From a checkpoint of a small transformer trained on Wikipedia: 15 layers, rotary positions.
Each number is 128 + 24 x the weight over its row's rms, rounded and kept within 0 to 255. Layers, rows and columns count from 0. Numbers have three digits each. The size before them is the row's rms in percent of the matrix's.

# layer 4 attention value, 192x192, rms 0.18, rows 5-38, columns 96-191
092:108166118190164141096137141119116126139123149122161156143163132126187100127136154083149099083135147167133093094126172115130132161148104121145097109113127128143106120088099107109092117143119115123145110112134151131097139193144138118150142086114130131143130135133134094151165115135142133138
083:135102134113131133081156175108100118130109126116177131139114109077167123163062196094126117110170154107127140094126129127157127106126170122140109121118080102118142133110135116113158112138094106095116116121126104155180092125131132131108096080088132161125133106113106162126084162153127112099
094:130154174162101098159121113120127125131129123148076147109142131150115113122129103083149125097113149105161100130129149091064118146106114123109095135098096124149112125087175137143150130110199122150146139098106111172093139127124142164149135141128147192163108133157134136103125134148162128114
093:148114093095152096112127100119113154133130113104123102073114120107104163093105124149152149130163157126173144116132120108134117152108132102140141144161097115128136178109123099123147119137130153087167103162091097117100107119165106149160112083094117140175125182108134119102095138130125111116
085:137120151127152113113118137099196122110125109104118131118152128147133107090097128150150118166138066117140103080143121095153134133148102123149112147134138137128119177139166097112130148128119121104086087173148095136125126127152128141112107144142101137145140104108141113135141122120129137124
091:147167139107153148140123087108106165177122126143127107136132126148169108135114092073112134107114123078114126122145130143161149136086134112109092140145152121133146108172129163160126150176099157129149121121153190109128138122131125118126188117120104154105115147168162114096104108157113146127
097:151187139170101146153107142115114116176139119144109126138133134122103115125109045108127145104121109113111137127127146128140118113157091124148147128109103115136081098113129135067128111137105132158139138119152098094102162165138156117182111122143179121141119177148127120096132145139168138176
080:101119182123128104084111137092136118123083135131148130111095123125105159137084162123102145081146074131130128145131146167119107157118131161124155121100144124087105136103114155159152146103105110128111110131117128162146123148146147144112110158151161107139127131131102085137123102142190120112
088:165137141152143132098122101167118119133130135135121102161148134160103151093133085100160104172155109156079102138123151112106107108131117102139143111110111161103128126111144098114156142135111144147112175135120128124091109110147110115129140108160106108129132125121125100103082129111133151104
095:134148089112080133104133136113130109117111135166097148118114115118167136098178115105160089167094118105146142108101137122127122123090120141100142110133096174118098133124119118123134137148109144110131101058117106150104153095131125117128113153117139158146110109080125099098149085092156095179
092:153085161096107135144144110159162131114126129129117121145114133143135144122143124097140123128122090126113156159170107104105156182177135142121117106162118101075092132100140162118131135133103126091155137095124119131105088122138116155113119108151161145136147097122133134112117108108101145169
094:135083149134152119121111093134109150128088161100137124073169130140150135113102125135121103118102127137091131108120135138101124101138133109126144174111113181136165122126135074129149122107162132154108128060094107129126158145101090147122126126169140129106130086159142164114127102105160157128
090:097125144117115135132129117150178102130136157155111124134138090153102128142121145160093130126129114098100160118153115138124118119132146142130142104145068139117137134111100149156113133139119117086153110131107150115120129137106136095133112122144118094152132124083123138132178157163139133146
094:149111128111141140102149146196122131121113146085119115103130151094110141106123119086086139101134136116136101120185135115114133136128142145143140127089125167072120084151088115146141124085125215071127117160207153151123097145095136099183131150135120121180136118133121107170085164120108107127
094:175105128156148096098106094126135125126148123111114120154113110174141125129143113109173152118096137128109112137124142144139123103124143097131148125158123109135133117150161100092137094126130171108158080124145159121163053117129128114131127124110127154095146156141141134123173086096100129124
082:144140119147131111121148171126125147180076112121096134129127096145129104119105055130139135138142144087184091121119145090128130106129082118116136121126129082146078126182093113146140080150110141137143094129103138086136079141177115145130140153108119177137127126140150152114141159121108111114
100:123110128141093156144153131150094098117090125096100136181130163143101107098164117098128150146127156166127139111115124099164150154143138142129105154080115144117112124122147124159122112149169115146132089060124130141094168135164089137158140144097132142111113111145101153079101139124115119090
090:103141119077141118132133138116144124093134103133109152144159128107113167127151155098139117122093095123115082105133154117123155114116130113095150151089172112111162125093097140179112121105135136145097110155130100179145141101146125149111084125142122180104156054133160155144114132131117120120
086:131125110146098166141114097143128118141103101097140152076048182148117138128134086149142139132122124135144107106114169190129171154135136109160111136112127127118141114134171147132113110125132154174182135178132072160148145064140116122091089143105121119112121111094125128134129119114096123118
084:113105136190155115142120144149105162137144130122170156151135133104128148153110086115130114129119138167124107120087125142164136140118114152130110113143131130104106140099139117115171126133173120138123138144164114093099178123096081098152131141161134152107086144160171116101132194143173151132
095:122120126132133086108130143159120131087127107120095150098121130102096168116155103126198119126079153159078091142121150139105115144113180131120147123123090159091074142115140136090093160143137159149121110119163115133179090125131135179122128128131121105124100166107124120169140145122128114140
095:143090149149112153090112133097110100184148167144090144115151110103079128137192103129107113158148142160137131124070097098129129133137133114149145143158108104129172156139107099128131138094100170142124128116157073071142168116157120134132149138111163126162164172164147119104115113104137115124
091:107133110121099146127131143096136118147118134096118140112083118111114133140108111088157140160116160127114115145088177107104154146126099123126151116120129144126169130168150112135128097086089152138125101134119123132046107138116128144119134124137138130133124178119151158078128137144120164107
092:130139148163163085141162137125112109119124124091134118089191165157106133114119128118134138156124086144128141138135159138144113132117113120149103140151118085143083131128132155122110184106114133166168137183154149151102114110129111115172109090152154091152091135110142117084108124072121128119
091:092134087100162159113085115074165099116144100143135104156130103126117084159110140098120161144179157127152168092118142139140109120143121138127125094116168165121112145113136143146128142112126138133148133187131121138085134105156102114138119106116080133092112108172130154135087109145104112145
086:127141109132073126139147151084074148141171118164074095107102157113167136152147156108155130148109090139103108150136172137094188153175111139140099114104138156091121151161090135117160168146125084104113122122103169148128132144118119123149118113170167123110151124109137136141106117137092108121
095:132133138188131135173110154138123110167141149132123152130134172134158156154167145112100116157172150140115120095076102132124112089122123104107106137167106129126105152152134117156099135166142134131149127096157130074129133184098151103176096110129114123097117111171115149148118096146144079127
098:117149146143141141104127171123110110155141119142138128114129134110058111142148095155118157146107103103111137094101137157117170112171140136120198141113107138113140158129139114106102123165116105202105134134083126107131101163093155142165152142101156114113136117159162125095084114114148085148
092:183093132151095134128114144115155133115134087084071167115096113131144150122100145125117107134119140117175108106094104134133101118178104147132091140122132124137108142145144130158140111152159137147109130134173201127110087082116167134129141133142098138105134110144180144134097103110109151161
091:114109090166136133139117147076151156102121161160132157115150106123148112112086139146137116099146101120144110129117063143101138165106095095122123167130116141129172148160135138138145109113135141093117149109162142130088148100121127127145108101094133194135149127144174139111161088144099146133
095:116165131115118156146122110163144137160124151184156146118128107116109125096138127064122143115143125155128149119131140115120127141136122138115124164151105161145140082078094128133099135129119123153110120178139135138145121069123165187131120131093117139112102169139166167112113094117115107138
093:134087128118121137148139061139113132137149128132104125162119151096133134142122192151105143125135072102063095098161129169128124136117104127190110105145111131159134145132168127081157152144110115107130111134118146106129151108158108136111109082143091146153128150099141143104176122174154121111
092:112116134101118147126123092132113161142146165131096110105092144119081109131147149143106154139121117129153106150080139146120102135133141092100132132150083093113144177112125119152144123130083164175143123118098099151071105145080137150149147187134094112113121156111135134109149135145164102179
084:091134142139103145105169124153113108130150128095132128112113179168138160157160124074137128142118159155140148129125147115174126126134134152137154124052151138143076123115146112116153136115135080105092110138107147139120104159127106137121089158122104122156130115128110107151134130133157145129
# layer 4 attention output (transposed), 192x192, rms 0.126, rows 5-38, columns 96-191
103:102118074163107156111154140182121102162152122075138101120104128092104124127108108114114128131137094134110095151116093133135138123084148159148147107115125162153132129167115172092144125078133082107104127161163106134106172124130149106137107157108136136099121141115142149136138151162107150185
091:115165175122138062147143072151111113131158168155101112135110163103101118104141141110163145151070118151124119068144109143120159121129147151117114144139127132098163146137142127117092153108121065158113150180171149173103123126115107101159142137157155110113142117092149071103107087152158112140
095:130126123135153161159125157147122123131126128139135135175127099144102167173149130128102148156132088123096130158120137126169108121171142177118108100130127116084141121124119166126123140122150111110162124162134143132132151145119088117079099106119124139147166143074103165143117133096106163180
098:101136129179124119108160137106138030137136182119100170099163104126132130142123130162158130130118105094104121105125130155145111156160136121142114105143197142081114091160122115135133136093156119102107154147123147100103121098129110111127134118134142105114158115168128134162122114096144123175
092:135086162153103132142136119144124124094162100146131145116132114123128126143095126101127066109106137170133124102044148192125072127127146140146118122133127107134128134150113112134129095153131139144073168084163095126144134119136140156135131153126134172130121138162099159102127146098116116091
097:149173137119103105103160104188124123099083073124117130121115146103153151091146096182145096114109154125092142159132141143137121077088110150117133168133106133132107147174137153147125132138154145128150148110096122135147113135153117103147136166150163120154141098085129132133126141110100147125
097:060109148139115088122099109146159169109144116143106131102122111127122148101134152104114125125163118136138161168150131121163139132147149106121085119116172157116133110182136127107161148127129087152121114159134131154111153106138126166135131163136117079091093113098164103167173102142148189152
089:168157119130133104124145141146135122106176152137160125144121125110108125143180104198114159126154142106172141168148146102138145120126126156125113159096116091129129116113143113146136112109073112109126128125137107138123121149129098087137090086149115146090134146131127107100074126130108129160
093:153136164132100112147154101062150130052133135153134093095129108126159129199077142113130153126136119123174159183158102151141122150136144157166090114119111174126126120138118122113110135090134094100117095135142126141119175153112148122133117111095117134139159131131121135127142124174142118152
093:147109108145133151131061128148153152107141129138127127113114155138147139178104122128128164129118113168118135125097123084132138111146123092075110134115152117151159116112136119113095119124109157117113157192166079089139130123115108142133158129112082106184162114155104154155139173152144155154
094:148121125150166118154104126095153148153124151155133154133166096139141131162097133155128102157125100108145093123134111106123101124085117179128149099078071104128154169090128123083146138135125124114145137122132112151138124108139110112117135116135151160152131117073096121096136146164098140132
098:147082094170119129092115099164123046128116167105113125145135148145103140126111159130118135132109171121137141136107146123195124143133119133124126165161106130114120158119147177144114155135104116105151153091114176112145101110128132100111133152148156117149135168114099121105138068157144104093
090:093094150135165099121105098105126157123146126128136090147116132107172106066149137120085119118080148098148098090146154106100104116130095119136170128100145088183127138120138113138108118115107139103154113142160140170152131130131105122087148153127125163140108137154110109102123116078175143130
101:098194116150123104143079120107117102159141134106123128124110143138132109128071125138096093163148113139091089116159107142121154122089175159135074143131160086144144144145112100128115122130117132148149114120121131123117134134136122109155137132158099188128133152138107147095137138119091140121
097:125138106127174085165117100164112083114096111138107152125161152088109155141090105115154101150161174170130120118114139173144154153120103164130095097101089130122121152151123115156126098124126154127144181098128140145164130111161106131125172111134147110133147105154140114178132116114098141130
084:121109116165113195088130140158156122119103102130122167102165157133143133124111107111133137145123119142115117146123119136150119146151153153131177128138138110138118113178135150168153126186167146100136184182123131111123141126074101128160127116122113122100141086151125111102153117128120166158
104:142091120121129160153177150104142131123134130120079112101082143146104156091117092138135146091153148103117122134123108140144126176114100111132147118164100158111140096115137152135133131079130136090148152158121104124111131139146105153115127123091155120182146111124135150139152112182120138128
091:134161142088156099141142146147128135101112120175128148102106133131139091132161102185110103163104133131111096074115126097108127149101148135125077107137105121159107113125109101123121155119114104144145143144158111108087150107133151141160113122147095100151158133116071144154098119160147132127
090:176141122104130132092130174171109154118144147165104104120132113092148089126139113167130137119144134091117150143150130128104127101110149124124110133138146110092088130115119118126100185151158138100170125103100133089165115144154117122136136118089107099119135139146109120143073148159130144115
095:111171096112078132133163135131116142151112115139124150132099103135136108112145108103161142130137092163129111110148110133122151101154191075140133116123124130127126131134150138119125133161133109097127087182118109154109116118119153148123165108134128110096180144151117146145161136166082140158
101:157119165111123166114098135070117094132136142147130063149126144138124166149125147129120160101190114111119139128107113125157105161125106135101104125106132128105113190151113094140153109143075193124118129126149099068127127120135093161091150098151122133118154105163155131111141132151134133114
099:135133115154136131097128117157096124157155163127139142117108126119081138120158137148143140155141118135146130129122136108167143166160105112143104108181116127207099132124120107108154119156122079144105101114114125099097109141086106130165146134088098135138127153108138118124178102113166134169
096:117153131138108155145117121137111118103114177154142114111166143144091141124159135156132132109147141196098143139162117138131094110142160099168127157080107093110132087137166119131139180106115087134107143138128119119163121110131126141140149143115110128140155106133102148157139077133140162116
094:137145122090069150118113099110113076141118164121157105104120165119104156091078148107110086138118117121128165147134116157127120112107119147143116096136138123113141119111094150118148118118109121094148115127098090128131143157133130073097103165113140121109136142147124145165121155158145152135
093:121130137150124089092153199107098153165128157141140122089140099165154149125152116135130079120106152156120119098133117168122100094144106168135125155127115136119118107109136137153144122161155078154118154095141111121124171156115093125114123168128150068151150118166096122129131121092146124107
089:151149130108176114168126166077116138117151120114143151148132140106164123137148119139114108113134121127139139120089135155135135150112148101103122131139129114119169095167120090117121095085095127145163128132139116102153117142126133095110141135144119139175125146114090118106139093176153085145
096:136093144088074130071167127148110171128137116102103137092103126094157145130130144158117106098113146116108148127137152154138152099114146134128128162167159096113132125162127152113119081144176135139122124103127151121116164097132087103092120137117156110110109198133139147091127107123162093144
092:145114137118113117142115101150142156124132117088093084138094140123173176156144169146146162109092126095143103121154172139121132163115152111116099141144101121158156153137111121119136122117116138128105113125135145067077110166134139127124133109110123105094121131156097126137147083124160129152
101:106128158067120172096142171134132129139158126120118168087140128123093118118124093121127139120128170109127097161099142160172101116122126151114095162123077151127117111156109129163113144139156145117147142094115137104124152141111123094096114126127143122144162161140116120145164163161144087098
092:107110161125154116099140124129108143109154134094096186136126140115120079152139074121112111129128171140124125070104132148132163089149126113112138122148140190133154131121168171139145126150129072144107118109117066099175088094174117143089139143139170127131151138114118150114152106102123145109
095:146087116119123111114144145101152104115054166087128116122120127135100152137154096143133128147133120108152096102075112134145132101099144119136161111124130130111140138093145119099166100109145104140119131137101141090138177113123125177153146172128135126163097114133135137160113101101142115094
101:150061150143075081141135119113097157130114081171098143123159109120110107082095157123159102145121116100149185117102115124137131118158124176132134136137162113142139130140131135124084149154154115150105133102163097146158106058143118104127136133147140137130142135122126140179142154138109119113
093:168149094117116135169154117122081129098128096102138127118102120167092146142154142126161144105137136097133133133094183137085120090138110142116102082114147127114089171144127143085106131133149110123141117126112160149140083139110149116149110108132110142091116139143126111111094171131129135144
091:087145133146172077171121114158179123116106140153119060124115124097138128107102111102128115130147089113102121156110141139122108131146136095102147135144084104099118105105124085117142112104088113131146140132140127117143120127129122162114070129125135114148122116133139119077118117173122113153